From a checkpoint of a small transformer trained on Wikipedia.
Size: 14 layers, width 832, 13 heads of 64, MLP 3328 GELU, vocabulary 8192.
Architecture: LayerNorm before each block, learned positions, no biases in attention or MLP, tied embeddings, normalized queries and keys.
Each number is 128 + 24 x the weight over its row's rms, rounded and kept within 0 to 255. Layers, rows and columns count from 0. The size above them is the row's rms in percent of the matrix's.

# layer 3 attention value, 832x832, rms 0.0234, rows 574-575, columns 640-703
size [ 93  90]
[[133 145 111 117 114 164 130 109 126 119 138  70 163 117 110 170 176 145 128 129 134 136  95 133 132 105 104 120 146 132  95 173 119 103 159 165 121 126 100 132 149 113 150 155  84 120 123 111 120  96 132 131 130 114 135 103 106 144  99 106 127 102 147 129]
 [124 168  92 127 108 174 170 105 142 123 130 100 125  87 170 139 133 145 128 171 122 129 127 115 110 178 189 120 121  96 111 120 150  92 105 141 145 146 134 166 118 151 132 132 111 120 175 130 130 110 150 149 156 112 124 136  92 129 118  95 143 152 143 123]]
# layer 3 attention output (transposed), 832x832, rms 0.0291, rows 574-575, columns 640-703
size [ 99  94]
[[114 115 138 119  98  99 128  96 140 121 145 202  96 166 167  88 112 127 114 108 124 122 133 125  99 121 154 151 133  71 142 114 136 115 127 113 136  98  62  99 153 101 102  97 172 132 161 144 110 140 110 133 143 142 106 149 143 100 189 109 135 147 124 144]
 [138 108 144 142 144 103 102 150 138 147 135 193 115 153 143 110 123 120 115 133 138 127 121 113 157  64 141 112 142 167 148 118 157 150 133  92 100  94 121  90 153 127  92 129 164 142 113 135 152 125 111 119 158 124  63 128 151 126 149 122  98 132 128 154]]
# layer 3 attention query, 832x832, rms 0.0234, rows 576-626, columns 640-703
size [ 93  95 105  98  93  97  98 100  92  95  94 100  95 100 104  93 101 103  94  98  95  97 103  98 100  94  96  93  96 107  95 100  90 103  95  98  88  94  94  95 100  97  87  90  94  96  96  99  98 101  86]
[[158 127 133  97 103 102 116 127 153  87 124 103 127 139 117 138 140 118 122 122 102 164  91 133 105  88 153 118 114 110 119 134 174 148 148 131 151 143 145 108 140 110 131 149 120 111 129 114 135 134 135 139 118 142 133 147 131 115 113 103 167 123 125 131]
 [113 142 157 131 133 163 118 112 139 156 160 133  99 125 132  99  96 112 129  98 145 127 165 129 109 139 117 127 130 149  91 109 131 136 115 119 115 131 122 107  92 119 150 125 119 134  67 157 115 145 108 166 168 127 112 131 163 124 102 173 138 122 146 130]
 [123 122 119 112 111  79 125 185 131 111 156 143  97 124 105  93 131 137  96 163 147 144 111 155 116 128 144 143 145 166  97 126 108 125 115 139 122 160 135 131  98 155 166  85 118 126 114 150 120 131 134 144 149 131 123 138  78 108 126 130 139 134 115 114]
 [141 118 126 118 135 195 145 146  87 136  87 109 121 107 102 163 128 106 106 109 104 128 121 128 124 141 123  90 146 129 134 167 117 151 165 150 108 134 115  81 159 143 106 158 121 138 169 152 101 120 129 151  53 140 164 138 155 120 107 116 155 103 110 144]
 [105  96 122 124 111 123 154 120  98 154 133 110 137 170  96 143 115  86  83 134 121 134 139 133 107  93 139 138 109 132 150 129 152 167 130 129 165 137 122  97 147 158 146  99 148  82 135  90 147 110 147 114 121 179 117 142 154 147 142  98 170 118 198 115]
 [111 137 149 139 110 141 146 155 147 164 137 117 117 158 148 116 132 147 105 155 112 130 108 114  99 140 163 126 122 146 140  63  99 105 123 122 122 142 105 141  99 106 110 139 120 104 128 134  99 127 111 119 121 123  82 148 141  97 131 157 138  88 135 112]
 [134 154 131 114 169  67 130 134 109 162  90 141 117 127 180 140 110 128 169  84 144 125 164 155  97 133  86 125 146 175 131 103 116 146 164  99  95 118 158  90 157 131 103 111 174 118 138 139 147 131  81  96 114 130  97  99 125 130 139 114 135  78 109 139]
 [117 108 129 153 109 120 118 137 134 181 131 114  96 115 123 119 127 151 152 150 115 102 128 139 139 146 105 123 144 122 153 120 122 144 154 131 107 135 131 134 132 152 107  91 155 155 108  73 151  96 145 161 165 128 120 167 183 139  78 134 132 164 158 128]
 [ 92 153 118 111  97 126 138 114 151 144 121 102 117 101 166 117  83 175 132 167 140 129 117 139 128 134 111 133 126 107 116 119  91 130 134 143 113 124  96 101 126 143 139 137 140 130 142  85  99 150 143 139  61  75 148  88  87 118 136 116 136 134  95 131]
 [114 125 133  98 140 189 140 128  71 146  99 154  99 116 128 151 127 137  94  99 137  89  99 149 116 168 125  83 110 118 115 112 174 118 141  99  92 162 166  85 140 133 128  96 130  94 154 140 120 161 161  68 106 103 117 133 149 130 178  92 110 140 132 143]
 [123 111 123 151 147 137 111 107 145 169 153 120  97 187 104 119 122 163 152 113 111 127 152  78 144 141 144 163 158 104 156 136 161 138 130 105  72 137 126 117 131 115 158 155 118 125 142 151 172 157 147 102 113 153 118  92 198 124 126 140 106 116 140 118]
 [164 108  99 136 112  77 125 135 144 175 150 158  80  85 112  93 127 170 157 160 130 116  92 151 157 147 112 120  88  78 149 126  92 153 145 110 102 122 106  67  85 125 112 121 184 122 183 158 111 176 110 103  78  98 133  95  93  94 137 140 139 113 118 148]
 [112 141  96 127 114  95 147 124 121 134  93 141 104 127 126  95  63  92 147 126 165 124 111 118 130 112 140 165 146 151 142 136 112 103 139 129 173  97 119 150 128 138 134 157 120 156 149 138 141 142 124  95 127 153 145 117 159 112 156 126 134 144 109  96]
 [175 121 115 131 140 136 102  91 102 129 136 150 120 141 111 125 145 105  81 127 150 148 130 145 100 177 125 150 118 125 113 149 130 128 116 122 114 126 133 131 128  87 116 148 121  86 159 139 164 166 110 115 128  97 136 100 100 108 125 121 140 174 112 108]
 [ 82 149 113 166 118 127 161 110  62 140 122 156 150 105 149 118 126 105  66 180 115 113 120 125 122 164 129 109 142 118 144 152 133 138 100  93 105 122 136  85  76 124 124 148  97 167 122 141 109 107 126 147 135 140 157 163 123 125 137 117 118 146 101 136]
 [114 135  94 177 134 160  95 130  90 133 122 105 115 137 101 171 128 121 160 186 140 128 157  72 155 147 135 123 127 115 152 139 155 140 127 137 132 105 111 106  89 162 123 140 105 108 143 151 117 104 153 136 108  77 118 141 135 159 110 118 119 107 102 182]
 [173 121 134 144 143 112 122 154  99 161 131 158 117 141 117  88 191  98  78 120 104 143  96 107  96 160 117  97 140 108 112 151 144 167 166 122 148 119 104 140 121 139  85  88 106 127 188 149 138 187 138 115 138 129  98 100 121  78 143 134 176 127 110 117]
 [ 91 119 117 152  75 135 171 102 140 108 172 135 152 125 155 120 134 108  86 121 146  82  94 138  82 131 152 110 148 146 157 140 138 178 137 134 136 130 100 121 166 142 140 112 131 155  99  87 126 120  86 152 184 101 123 149  91 115 147 136 165 147  68 155]
 [119 169 118 141 115 144 125 137 134 128  97 118 128 119 122  60 109 134 129 140 113 111 116 173 118 120  98 183 146 121 130 140  80  85 139  94 108 123 123 109 124 105 169 107 138 154 120 110 135 123 111 123  92 133 154 167 165 113 131 139  67 121  81 111]
 [129 110 132 145 119 171 110 109 155 123 179  94 110 169 119 109 100  87 111 123 122 140 103 152 102 119 156 139 149 151 148 146 136 154 165 116 152 143 134 149 115 124 139  74  83 138 107 119 100 156 142 134 140  95 135 151 111 115 161 133 124 121 134 109]
 [137 120 114  90 124 167  86 137 118 166 156 144 119 122  78 129  53  96 117 132 142 129 132 105 136 139 136 117  77 118 131 121 166  96  98 150 119 106 127 172 121 121 164 142  98 109 132 162 126 140  98 159 131 120 133  79 111  86 117  81 151 132 146 100]
 [144 111 159 157 120 136 130 180 150 156 108 132 165 113  85 143 120 149  85  91 137 146 155  86 151 153 142 133 144 149  97  95 183 110 112 125 131  92 141 106  90  96 125 183 119 127 137  97 151 105 127 125 118 112 126  87 145 118 139 118 125 111 124 123]
 [140 113  99 134 121 129 156 132 145 158 103 149 152  93 104 175 139 133 132 127 152  86  97  88 141 125 131 111  68 114 136 141 151 146 103 111 100 168 161 130 115 111 117 130  88 120 104 116 131 168 159 140 137 125 135 165 139 130 149 145 143  98 134  98]
 [ 82 161 115 154 131 156 136 137 146 111 123 136 104  88 145 109 158 146  90 128 166 143 141 111 148  90 127 114 140 132 116 135 134 132 121 144 105 157 123 115  99 136 130 160 130 125 107 127 133 179 120 106 110 167 141 167 124 125 103 144 162 140  74 152]
 [160 152 155  89  95 137 115 125 163 143 112  97 166  94 131 123 157  98 120 139 135 128 152 124 143 149 154 128 109 106 127 120 109 122 111  99  93 139 131 118 151 108 130 162 132  76 112 112 118 128 101 127  99 113 146 153 118 117 145 121 129 116 150 129]
 [140 131 142 141  74 101 116 115 105 137 151 162 130 138 120 118 148 123 166 117 108  99  87  87 117 146 131 120 125 148 132 184 119 126 118 117 132 114 109 146 127 144 133  90 114 131 132  81 132 127 117 150 160 135  87  99 116 123  95 125 182 164 155 129]
 [152 161 142 132 121 148 127 120 161 123 124 129 153 105 143 114 158 151 134  77 107 153 128 152 116 109 138 115 130 120 123 137 146 106 147 150  95 137 155 132 147 105 139 132 122 147 105 125 165 141 106 109 123 148 158 130 128 119 135  90 137 147 134  80]
 [ 97 137 117 106 183 124 105 102 101 116 137 154 107 120 130 120  94 127 131 133 147 153 118 146 120 141  86 171 137 112 126  99 100 160 114 142 113 151 111 122 126 147 144 162 119 148 119 121 145 153 122 143 117 130 163 117 111  83 122 104 102  84 138 143]
 [148 151 156 155 146 137  74  85 117 148 112 110 107 119 138 126  97 126 150 187 175 150  92 148 133 105 101 104 107 130 133 116 124  90 142 113 152 104 119 141 128 143 146 118 158 167 138 148 151 117 140 113  87 131 131 124 107 161  94 121 113 163 127 107]
 [104 101 152 135 114 100 171 113  94 138 141 155 115 134 130 120 123 132 133 103 116 128  99 110 157  96 142 159  84 185 120 142 139 116 158 157 115 125 135 131  98 161 113 135 151 120 141  83 124 138 102  95  71 135 147 102 142 112 134 120 154  99 126 159]
 [148 113 116 128 108 153 116  98 117 144 119 119 108  96 118 110 124 149 102 158 124 127 102 155 127 133 134 116 127 121  98  91 107 137 139 177  95 142  96  93 120 117 123 114 133  97  95 153 145 150 131 142 110 117 177 129 155 143 114 144 159 120 148 118]
 [138 158 123 112  80 165 121 112 133 175 119 123 136 109 135 101 138 148 126 107 132 198 129 120 158 117 166 146  92 111 126 145 121  96 151 130 130 136 126 189 108 142 141 166 157 130  99 127 110 104  77 107 130 166 105 130 123 154  96 137 113  89 144 154]
 [102 118 108 119 151 147 141 146 164 114 102 142 170 161 135 118 144 131 134  77 109 111 142 133 155 100 127 158 118 119 104 138 167 130 111 106 108 130 122 130 163 150 127 152 146 119  69 119  88 154 113 180 133 111 143 113 143 128 163 118 145 120 119 108]
 [132 156 148 139 124  92 155 165 112 125 140 158 131 109 108 161 123 128 125 123 137 148 141 106 145 118 145 109 140 149 125 182 121 131 116 151  99 159  93 131 121 178 146 160 140  92 131 119 128 106 123 147 140 106  89  76 116 132 150 109 107 111 103 169]
 [123  95 146 108 143 108 143  79 146 151 108 141  70 107 173 124 146 176 139 125 122 127  86 114 105 155 134 121 129 146 147 110 140 166 143 120 128 153 148  88 156 118 115 115 145 133  97  94 141 159 111 128 121  89 137 157 108 116  93 121 129 100 123 126]
 [130 162 198 152 128 122 135 149 145  98 111  85 111 127 107 129 150  78 117  97 106 137 158 106 147 137 157 123 142 143 109 115 110 109 146 142 122  96 129 128 114 104 166 152 156 120 106 121  99 117 104 133 117 116 121  96 162 126 108 138 152 120 112 125]
 [144 106 157  92 158 164  88 118 115 133 118 135 146 114 140 152 165 110 115  88 163 128 128 112 138 108 161 133 156 127 125 112 142 153 135 133  99 122 135  98 164 126 135 109 105 129 133 149 116 154  83 159 142 128 136 159  77 188 125 151 119 128 142 122]
 [160 127  79 163 100 162 125 153 128 158 126 129 129 143 129 127 161 114 113 176 141 122  87 135 168 102 145 140  66 111 148 145  95 119 153 127 128 134 103 143 106 126 141 125 111 105 111 140 158 107 132 103 123 146 108 135 142 157  72 122 115 124 136 111]
 [134 127  80 128 121 118 151 147 133 141  82 177 124 104 171 101 150 154 116 191 153 119 142 138 103 151 154 134 122 116 101 147 128 121 118 119  79 110 143  90 131  95  98 130 146 103 158 175 159 132 105  89 126 129 162 126  94 167 109 157 117 133 130 111]
 [110 149 139 155  99 171 146 126 107 112 161 113 157 141 117 134 123 116 126 112 143 126 109 154 124 146 137 136 107  96 104 150 115 123 136 112 131 132 130 148 144 128 159 122 102 113 111 200 188 142 160 108 102 157 143 115 153 159 150 114 101 153 136 116]
 [150 113 108 135  68 141 113  80 145 100  99 136 161 120 129 124 172 131  94 121 102 131 114 113 134 116 133 131 144 106 155 114 124 143 134 146 104 145 140  75 155 159 118  88 145 116 126 147 156 125 116 113 189 116 112 114  77 146 135 129 107 103 134 168]
 [ 91 108 120 124  86 130 136 113 114 146 101 116 134 139 139 165 117 130 106 112 140 103 159 185 115 154 124 121 130 127 131 145 171 126 135 116 141 106 171 111 151 189  99 134 162 182 125 153 142 130 146 132 159 126 162 177 159 121 109 138 145 100 171 119]
 [109 156  97 166 101  79  88 115 168 114 156 103 153  93 105 112 117 135  87 146 134  87 156 139 114 154 208 125 163 108 153 123 142 158 122 108 128 118  89 150 115 149 142 129 115 110  81 162 117 102 165 117 153 147 113 109 127  74 138 134  84  89 115 115]
 [126  97 104 179 110 122 127 144 108 175  97 129 123 134 117 114 128 140  72 122 143 146 107 116 113 162 122 130 121 131  97 108 139 177 101 137 166 113 109  78 127 131 114 124 102 124 148 164 141 109 142 114 128 143 143 132  96 115 134 105 149 112 129  83]
 [156 172 115 113 108 139 156 155  93  98 101 119 159 128 139 118 144 111 118  93 127 116 164 120 128 118 112 120 123 131 106  97 106 148 123 114 137 166 177 105 191  87  84 137  97 115 187 122  98 169 139 141 172 201 162 142 158 140 155 142 159 128 182 125]
 [164 113 124 140 120 185 154 127 121 155 132 167 152 120  84 130 124 160 120 102 120 127 168 126 134 127 104 106 128 108  98 117 193 157 124 143  99 135 155 137 120 142 106 123 137 112 115 149 153 101 131 134  86 148  96 109 176 141 152 124 164 178 143 103]
 [ 91 129 137 101 140  96 100 108 128 148  95 103 111  90 156  99 123 128 141 120 135 114 117 138 108 123  88 126  82 158 150  78 136 149 136 118 126 115 164  99  97 156 119 101 155 134 124  90 136 129 154 106  76 110 144 126  89 128 112 131 165 120 113 138]
 [134 114 102 149  92 125 137 129  67  96 138 124 117 137 152 130 155 109 140 121 124 142 133 153 181 134 136 146 131 108 124 106  93  98 189 127 122 131 109 140 147  98 102 103 163 118 176 167 133 111 141  90 114 162 173 184 156 176 135 148  72 157 110 121]
 [135 140 141  67 132 159 178 123 119 118 139 110 167 103 125  88 122 150 121 145 133 110 136 158  92 131  99 108 169 143 102 150 128 151 151 105 121  91  87 130 126 134 174 135 120 148 147  81 123 175 101 137 149 126 128 196 135 159 134 144 140 151 141 122]
 [145 108 121  80 110 155 106 140 129 165 111 161 135 152 101 115 144  86 120 148 128  80 131 118 117 179 110 151 138  92 113 140 129 159 125 131 123  87 140 125 143 123 100 127 132 150 139 143 127 142  92 157 106 137 138 152 123 153 116 115 166 105 183 127]
 [112 131 140 178 120 138 104 148 103 127 161 146 100 134 109 154 133 137 152 104 147 125 170  92 127 116 136 118 107 106 111 128 129 112 111 161 163 148 122 116 160 104 126  88 137 118 134 150 148 135 139 141 136 133 131 102 105 136 115 149 101 118 133 142]]
# layer 3 attention key, 832x832, rms 0.0234, rows 576-625, columns 640-703
size [ 92 100 101  96  95  98  98 101  91  96  95 101  97  95 102  98 100  99  92 101  96  99 104  98 101  98  95 100  99 106  98 102  94 100 100 101  94  91  91  90 104  97  92  86  93  95  98 100 100 102]
[[104 131 115  93 103 121 156 120 126 125 111 128 180 124 145 152 176 125 113 160  73 126 122 110 149 127 163 126 123 136 116 153 165 164 148 122 112 137 173 173 151 142 124 142  85 124 111 164 122 141 140 103 119 114 110  93 108 158 125 131 103 108 184 110]
 [104 162 164 136 130 117 101 149 111 106 141 108 119 137 121 139 133  96 147 132 159 168 165 154 134  77  63 148 105 150 120 120 132  90 129 105 124 126 143 107 113  89 111 158 103 151 103 120 129 118 130 140 163 116 135 117 132 130 148 107 102 120 129 110]
 [110 125 127 111 125 142 130 164 146 105  97 138 110  77 113 163 171 106 109 138 114 104 147  87 118 127 150 136 176 126 155 135 134 137 142 127 145 119 133 146 138 145 126 125  73 181 125 122 117 121 125 119 154 133 125 168  98 135 127 167 209 168  81 160]
 [135 145 133 117 108 148 132 100 143 115 136 128 169 102 124 140 135 147  70 148 152 107 174 174 156 103  97 161 121 148 134 146 133 125 125 121 126 134 186 132 135 146  98 129 124 135 148 141 109 115 105 136 118 153 121 106 158 139 105 149  92 168  98 119]
 [128 124 164 125 117 108 129 121 104  93  64 119 103  91 112 129  61 162 141 134 122 138 124 141 102 152 114 135  70 177 108 144 134  93  98 144 114 143 153 102 133 138 125 137 108  69 105 133 121  79 151  91  75 117 124 120 135 146 151 103 166 104 116 143]
 [142 132 143 123  88 118 179 121 110 151 149 142 116 110 109 135 110 102 156 120 154 133  94 133 127 132  97 108 139 140 124 170 138 132 111 140 112 135 129 117 130 115 141 143 117 122 135 147 122 119 122 117  79 145 150 154 120 127 164 107 112 125 137 154]
 [135  99 110  96 149 134 160  91 119 151 148 185 111 165 111  98 105 110 152 124 160 140 128 138  93  97 107 147 166 150  91 134 137 112 136 128 111 153 145 106 203 137 115 106 104 148 149 135 105 115  79 135 114  95 153 152  92  47  89 119 125 127 113 143]
 [144 176  81 192 125 128 118 171 149 144 169 129 129 141 143 146  85 141 107 150 111 100 150 104 143 131 122 114 139 127 139 129 132 156 159 141 103 153  84 109 128 128 121 132 160 144 123  93  98 127 112 136 170 110 134 129 140 152 139 126  95 120  70 117]
 [113 133 198  93 122  74 149 103 110 191 152  93 149 172 154 140 131 135 120 116 118 123  96 127 128 131 114 138 146 112 117 129 130 163 142 131 145 140 119 106 148 136 104 157 150 139 108 131 113 168 119 126 135 142 108 114 136 131 130  85 142 115 134 131]
 [125 115 144 106 119 109 142 133 118  97 116 119 178 190 108 138 109 139 147 140 108 105 142 132  99 125 110 151 122 129 114 123 146 129 159 111  97 118 122 122  78 159  92 106 165 115 142 149 160 143 116 136 133 128 142 122 140 154 142 142  91 129 109 151]
 [ 98 148 128 145 178 147 148 133 123 145 133 154 147 103 116 160  99 173 153 108 106 162 159 133 103 119 121 114  91 146  90 121 117 143 126 145 117 125 109 132 134  82 113 139 144 102 104 143 145 104 144 134 123  80 134 119 102 101 111  83 161 122 159 171]
 [126  84 131 136  99 122 177 141 125 126 126 147 127 105 158 140 108 132 124 113  92 116 144  93 144 119 124 123  94 144 106 123 152 104  89 137  95 145  59  75 149 154 112 101 163 122 125 146 167 134 166 121 120  99 121  93 125 137 132 113 148 145 105 132]
 [112 125 144 191 149 152 113 113 100 164 107 103 102 124 116 157  98 108 129 176  92 139 171 142 173 114 173 157 106 156 167 148 105 103 146 128 120  74  95 122 144 120 134 137 176 131 153  96 121 119  98 152  59 131 128 139 173  93 136 142 145 101 131 102]
 [146 164 131 139 143  83 158 119 117 120 100 119 113 116 128 135 148 144 115  81 159 106 157 128 129 131 105 160 136 113 148 138  77  89 102 128 160 121 149 140 109 131  88 106 143 137  98 138 141 122 134 151 124 114 121 106 143 120 126 105 194  97 119 137]
 [140 148 144 150  93  97 136 153  60  89 144 133 131 163 115 137 104 156 109 132 126 107 120 147 124 135 114 118 155 149 148 155 153 146 138 107 156 125 123 126 143 144 104  74 100 147  85 111 137 143 140 146  94 108 194 132 141 130 179 111 141 126 139 116]
 [131 128 157 142 135 107 113 152 130 125 146 114 147  99 116 153  90 148 119 167 114 111 159 102 159 122 124 135 151 155 146  77 146 151 143 144 165 114  95 102  98 112 126 140 123 109 118 151 106  78 141 131 159 103  99 140 134 129 138 132 142 149  99 181]
 [120 155 136 104 141  93  95 122 127 131  87 163 112 115 134 106 106 126 151 120 118 140 117 144 103 127 114 162 134 127 129 130 113  91 155  88 159 107 145 139 105  93 122 122 159 117 133 107 117 144 113 119 141 164 115 122 153 131 158 124 154 140  60 138]
 [154 137 148 144 128 128 128 148 134 139 135  86 136 146 113 108 106 117 118 143 122  85 146 133  56 145 133 108 156 122 196  82 153 145 123 137 138 138 123 119 101 140 142  68 118 170 138  84  90  87 155 126 157  98 145 177 116 100 118 150 110 171  95 169]
 [150 103 150 137 138 139  90 123 143  67 127 145 133 108 157 117 128 111 123 109 122 101  77 157 180 174 111 135 124 143 114 125  87 132 165 132  89 126 137 140 137 138  88 119 173 160 121 166 127 115 110 145 155 174 159 130 149 133 126 129 117 112 165 120]
 [122 165 147 156 116 172 149 136 118 143 148 121 114 130 123 100 106 138 125 159 161 108 101 154 105 146 114  97 113 121 154 109 125 149 134 109 119 150 123 112 111  76 121  76 136 161  74 150 112 123 125 151 125 105 148 154  81 177  87 129 135 136 119 179]
 [103 164 170 126 111 125  97 113 138 133 180 133 105 149 120 104 140 170 141 185  70 159 119 113 111 145 146 151  82 146 153 133 123  77  82 103 175 130 113 121 116 150  98 160 138 120 107 167 133 129 101 157 143 109 125 143 149 142 110 108 167 108 125 120]
 [149 109 129 124 161 146 105 146 147 106 168  94 135 141 105 133 184 116  84 123 152  93 137 115 132 168 146 142 190 132 121 102 142 138  80  80 113 104 127  85 129 144  97 120 119 116 106 139 161  95 164 122 168  65 112 144 136 115 129 121 127 142 118 117]
 [155 134 127 159  94 124 142 125 133 162 129 155 169 121  90 129  95 134 117 106 125 135  66  99 110 130 114  92 147 165 154 121 162 149 155 120 112 133 128 103 123 158 108 107  95 119 102 121 118 183 147 120 136  98 138 148 120 120 126  95 137 117 102 140]
 [123 121  99 133 112 129 142 136 127 114 116 133 167  92 129 135 122 146 161 147 149 169 147  98 163 121 122  93  97 143  94 157 131 174 144 100 165 166 159 114  90 143 140 161 115 129 155  95 127 137 139 118 157 153 133 145 138 124 149 155 131 136 107 124]
 [143 107 132 109 143 171 136 131 130 111 134 148 159 142 137 130 176  98 163  75 131 117 172 161  93 150 119 105 121 110 139 110 131 133 124 115 112 130 112 125 165  89 119 156  90 157 142 145 173 130 115 116 143 119  99 132 151 167  95 126  93  85 161 159]
 [102 103 138 157 114  93 109 160 131 151 128 140 110 130 143 104 124 152 121 167 110 126  91 110 149 123 125 128 136  90 138 156 126 141 116  84 171 147  94 108 129 110  89 110 117 164 124 147 129 133 120 145 144 150 106  79 147 128 157  97 141 173 102  98]
 [137 138 152 147 126 157 172  99 170 137 132 166 152 143 129 130 155 117 125 114 132 105 112 113 155 153 104 113 124 126  81 118 117 117 121 124 118 134 117 110 174 108 129 160 140 140  97 164 129 116 119 126 139 178 160 158 117 104 100 134 155  90 188 161]
 [108 160 167 112 161 155 148 132  81 134 180 116 125 127 107  97 145 167 130 119 131 124 133 130 141 108 110 162 130 126 131 116 119 156 138 131 112 115 147  79 122 150 119 168 119 142 152 127 163 133  96  90  77 105 154 100 155 107  69 119 157 123 120 131]
 [126 153 138 128 121 143 117 142 131 121 129 144 151  93 155 184 127 142 129 151 138 101 153 104 112 127  97 126 138 119 145 142 149 174 120 120 182  88  88 169 118 123 157 120 134 147 131  93 111 124 103 163 111 137  92 126 125 163 135 182 150 131 107 108]
 [112 128 143 110 111 126 148 129 126 121 207 110  78 110 145 149 142 135 103 126 100 128 103  66 164 125 157 152 148 140  86 157  98 123 106 122 127 115 121 117 113 112 140 143 150 144 159 128 144 146 155  59 102 132 111 152 122 163 123 105 162 146 119 120]
 [157 140 152 135  91 137 127  99 143 115 104 166 103 117 113 162 179 139 109  85 127 104 114 140 175 172 116 141 113 169 127  78 104 175 156 107 128 154 181 160 138 162 117  90 113 125 129 129 124 153 140 143 138 150 156 131 133  82 115 137 167  78 148 119]
 [138 141 131 170 124 147 158  97 132 136 127 116 104 148 127 128 131 133 152 156 122 109 129 141 136 141 139 104 137 142  93 154 114 114 123 113 145 110 100 116 121 139 169 130  84 121 120 152 128 167 144 139 146 123 123 116 133 160  69 130 140  99 122 113]
 [124 135 122 145 146 119 115 123  94 159 120 192 111 132 138  87 108 132 132 137 112 126 152 155 106 172 120 157 133 136 112 137 103 139 137 111 146 145  94 130 116 160 134  77 155 121 122 138 124 143 141 102 169 159 118 137 121 147  97 117 143 114 125 119]
 [ 97 132 122 139 131 164 129 153 136 148 140 132 155 110 127 124 147 145 121 130 132 118 115 118 111  97 130 123 149 115  84 158 144 149 117 108 120 132 117 114  77 107 137 109 155  58 124 100 100 130 126 107 145  73 113 111 145 113 168 147 144 139 120 167]
 [118  62 107 103 115  89 144  86 117 140 156 202 126 135 109 157 103 129 165 115 118 143 129 134 120 138 113 139 119 134 125 110 141 122 139 114 140 109 138  89 146 121  83  88 137 151 132 140 137 141 154 137 138 176 121 145 103 103 147 110  96 118 122 102]
 [140 128 116 132 122 155 179 118 113 106 134 132 105 156  95 108 133  90 106  75 143 125  77 123 139 117 142 153 164 142 124 126 148 155 137 107 102 104 142 128 143 123 169 133  79 140  87 137 114 134 110  77 157 112 152 156  98 141 115 102 115 162 111 101]
 [160 141 103 134 130 157 117 158 133 145 123 149  98 127 135 143 166 140  95 145 162  88 127 164 134 122 100 119  92 121 111 187 138 154  98 153 143 106 123 121  90 133 111 144 101 171 153 156 106 124  96 136 149 116 103 115 104 149 105 150 124 122 108 105]
 [ 80 126 121 149 143 113 156 106 129 140  99 129 124  92 132 128 141 146 100 145  78 134  88 123 105 107 162 159 129 119 128 157  98 100 129 110 133 101 122 152  95 125 147 142 107 100 128 140 146 122 131 126 139  97 115 133 128 160  84 122 118 142 124  92]
 [108 147 201  98 129 102 122 121 117 108 162 136 122  92 100 130 105 143 111 155  91 169 132 137 140 176 108 125 132 135 125 177 125 120 151 122 120 122 169 111 135 139 113  80 141 175 132 143 149 109  92 159 115 129 174 119 161 123 148 141 132  80 105  95]
 [102 120 143 132 122 138 136 111 173 140 116 140 134 100 119 169 151 151 114 123 117  96 174 135 119 133 149 170  80 124 138  99  80 109 113 127 134 162 136 113 163 137 128 109 158 121  87 141 141  71 128 109  90 112 146 101 120 151  90 124 111 150 222 147]
 [160  82 137 103 136 112 184 131 113  87 119 178 131 145 163 121 178 131  94 150 100 138 121 135 134 153 153 127 106 129 114 139 130 141 111 148  67 102 128 137  95 157 133 103 160 129  97 127 134 153 140 140 130 112 154 179 126 136 110 184 101  98  89 119]
 [112 115 115 102 127  99 138 117  91  86  99 113 156 164 109 111 123 149  90 109  98 113 134 148 109 113 107 156 137 157 103 138 118  99 126  86 134 105 108 112 144 180 143  56 104 121 140 110 137 107 162 104  78 156 171 128 151 111  66 104 152 149 140  91]
 [130  88 144 168  72 120 151 128 123 124 121  95 156 146 120 108 112  96 148  78  87 177 157 133 142 142 124 172 107 146 150  93 117 147 132 124 108 123 115 110  95 157 151 120 121  93 120 144 164  92 161 123 119 112 113 143 133 118  82 121 123 111 133 144]
 [122 119 142 169 149 107  98 102 112  82 112 104  84 143  92 155 144 106 115 152 112 143 128  99 151 159 154 127  92 121 153 138 126 103 127 112 118 114 124 122 131 135 155 141 102 133 127  96 134  78 112 101  90 135 134 147 100 134 133 123 119 140 104 140]
 [151 119  89 143 126 145 129 142 102 131 129 116 112 163 125 102 109 112 109 141 136  88 121 157 107 111 128 131 142 176 140 141 132  90 149 165 104 116 161 107 143 154 117  98  93 147 108  93 142 126 146 128 131  93 109  97 110  94 110 134 128 141 169 104]
 [151 140 110 154  53 153 115 123 145 108 126 168 117 113 118 138 153 129  89  96 125 127  99 132 133 136 155 154 116 140 153  86 139 124 123 134 132 157 103 147  99 133 112 124 156 112 107 132 123 159 119 135 129 118 162 154 140 114 149 127  76  69  81 136]
 [140 135 156 114 174 143  95 162 104  92 126  98 108 141 122 184 116 148 105 111 125 145 141 168 138 135 146 131 129  70 123 126 147  93 100 142 148 112 107 112 145 176 166 136 132 140 160 114 134 121 123 125 126 145  82  93 133 136  68 169 131 156 159 108]
 [137 163  85 136 146  87 143 151  67 137 126 139 120 117 129 136 114 131 109 170  97 156 126  87 178 138 113 127  71 107 119 141 128  91 148 134 121 116  94 103 145  96 170 134 126 178  94 136 149  87 131 135 140 126 142 114 153 133 124  98 121 107 103 129]
 [121 145 134 112 139 140  87 127 103 158 152 166 103 138 121  84 115 140 115 120 109 137  75 156  72 119 104 164 142 159 127 148 120 137 119 125 159 126 129 135 123 114 148 123 146 178 141 141 104 140 128 127 172 204 180 184  92 122 106 154 107 132 132 106]
 [102 173 139 140 104 116 103 140 178 134 163 129 147  98 148 122 170 137 123 119  91 145 143 133 154 122 124 126 118 145 163 137 116 154 129 139  92  93 152  95 106  93 104 143 123 160 125 139  71 126  95 129 102 121 174 174 165 174 155 129  71 101 111 108]]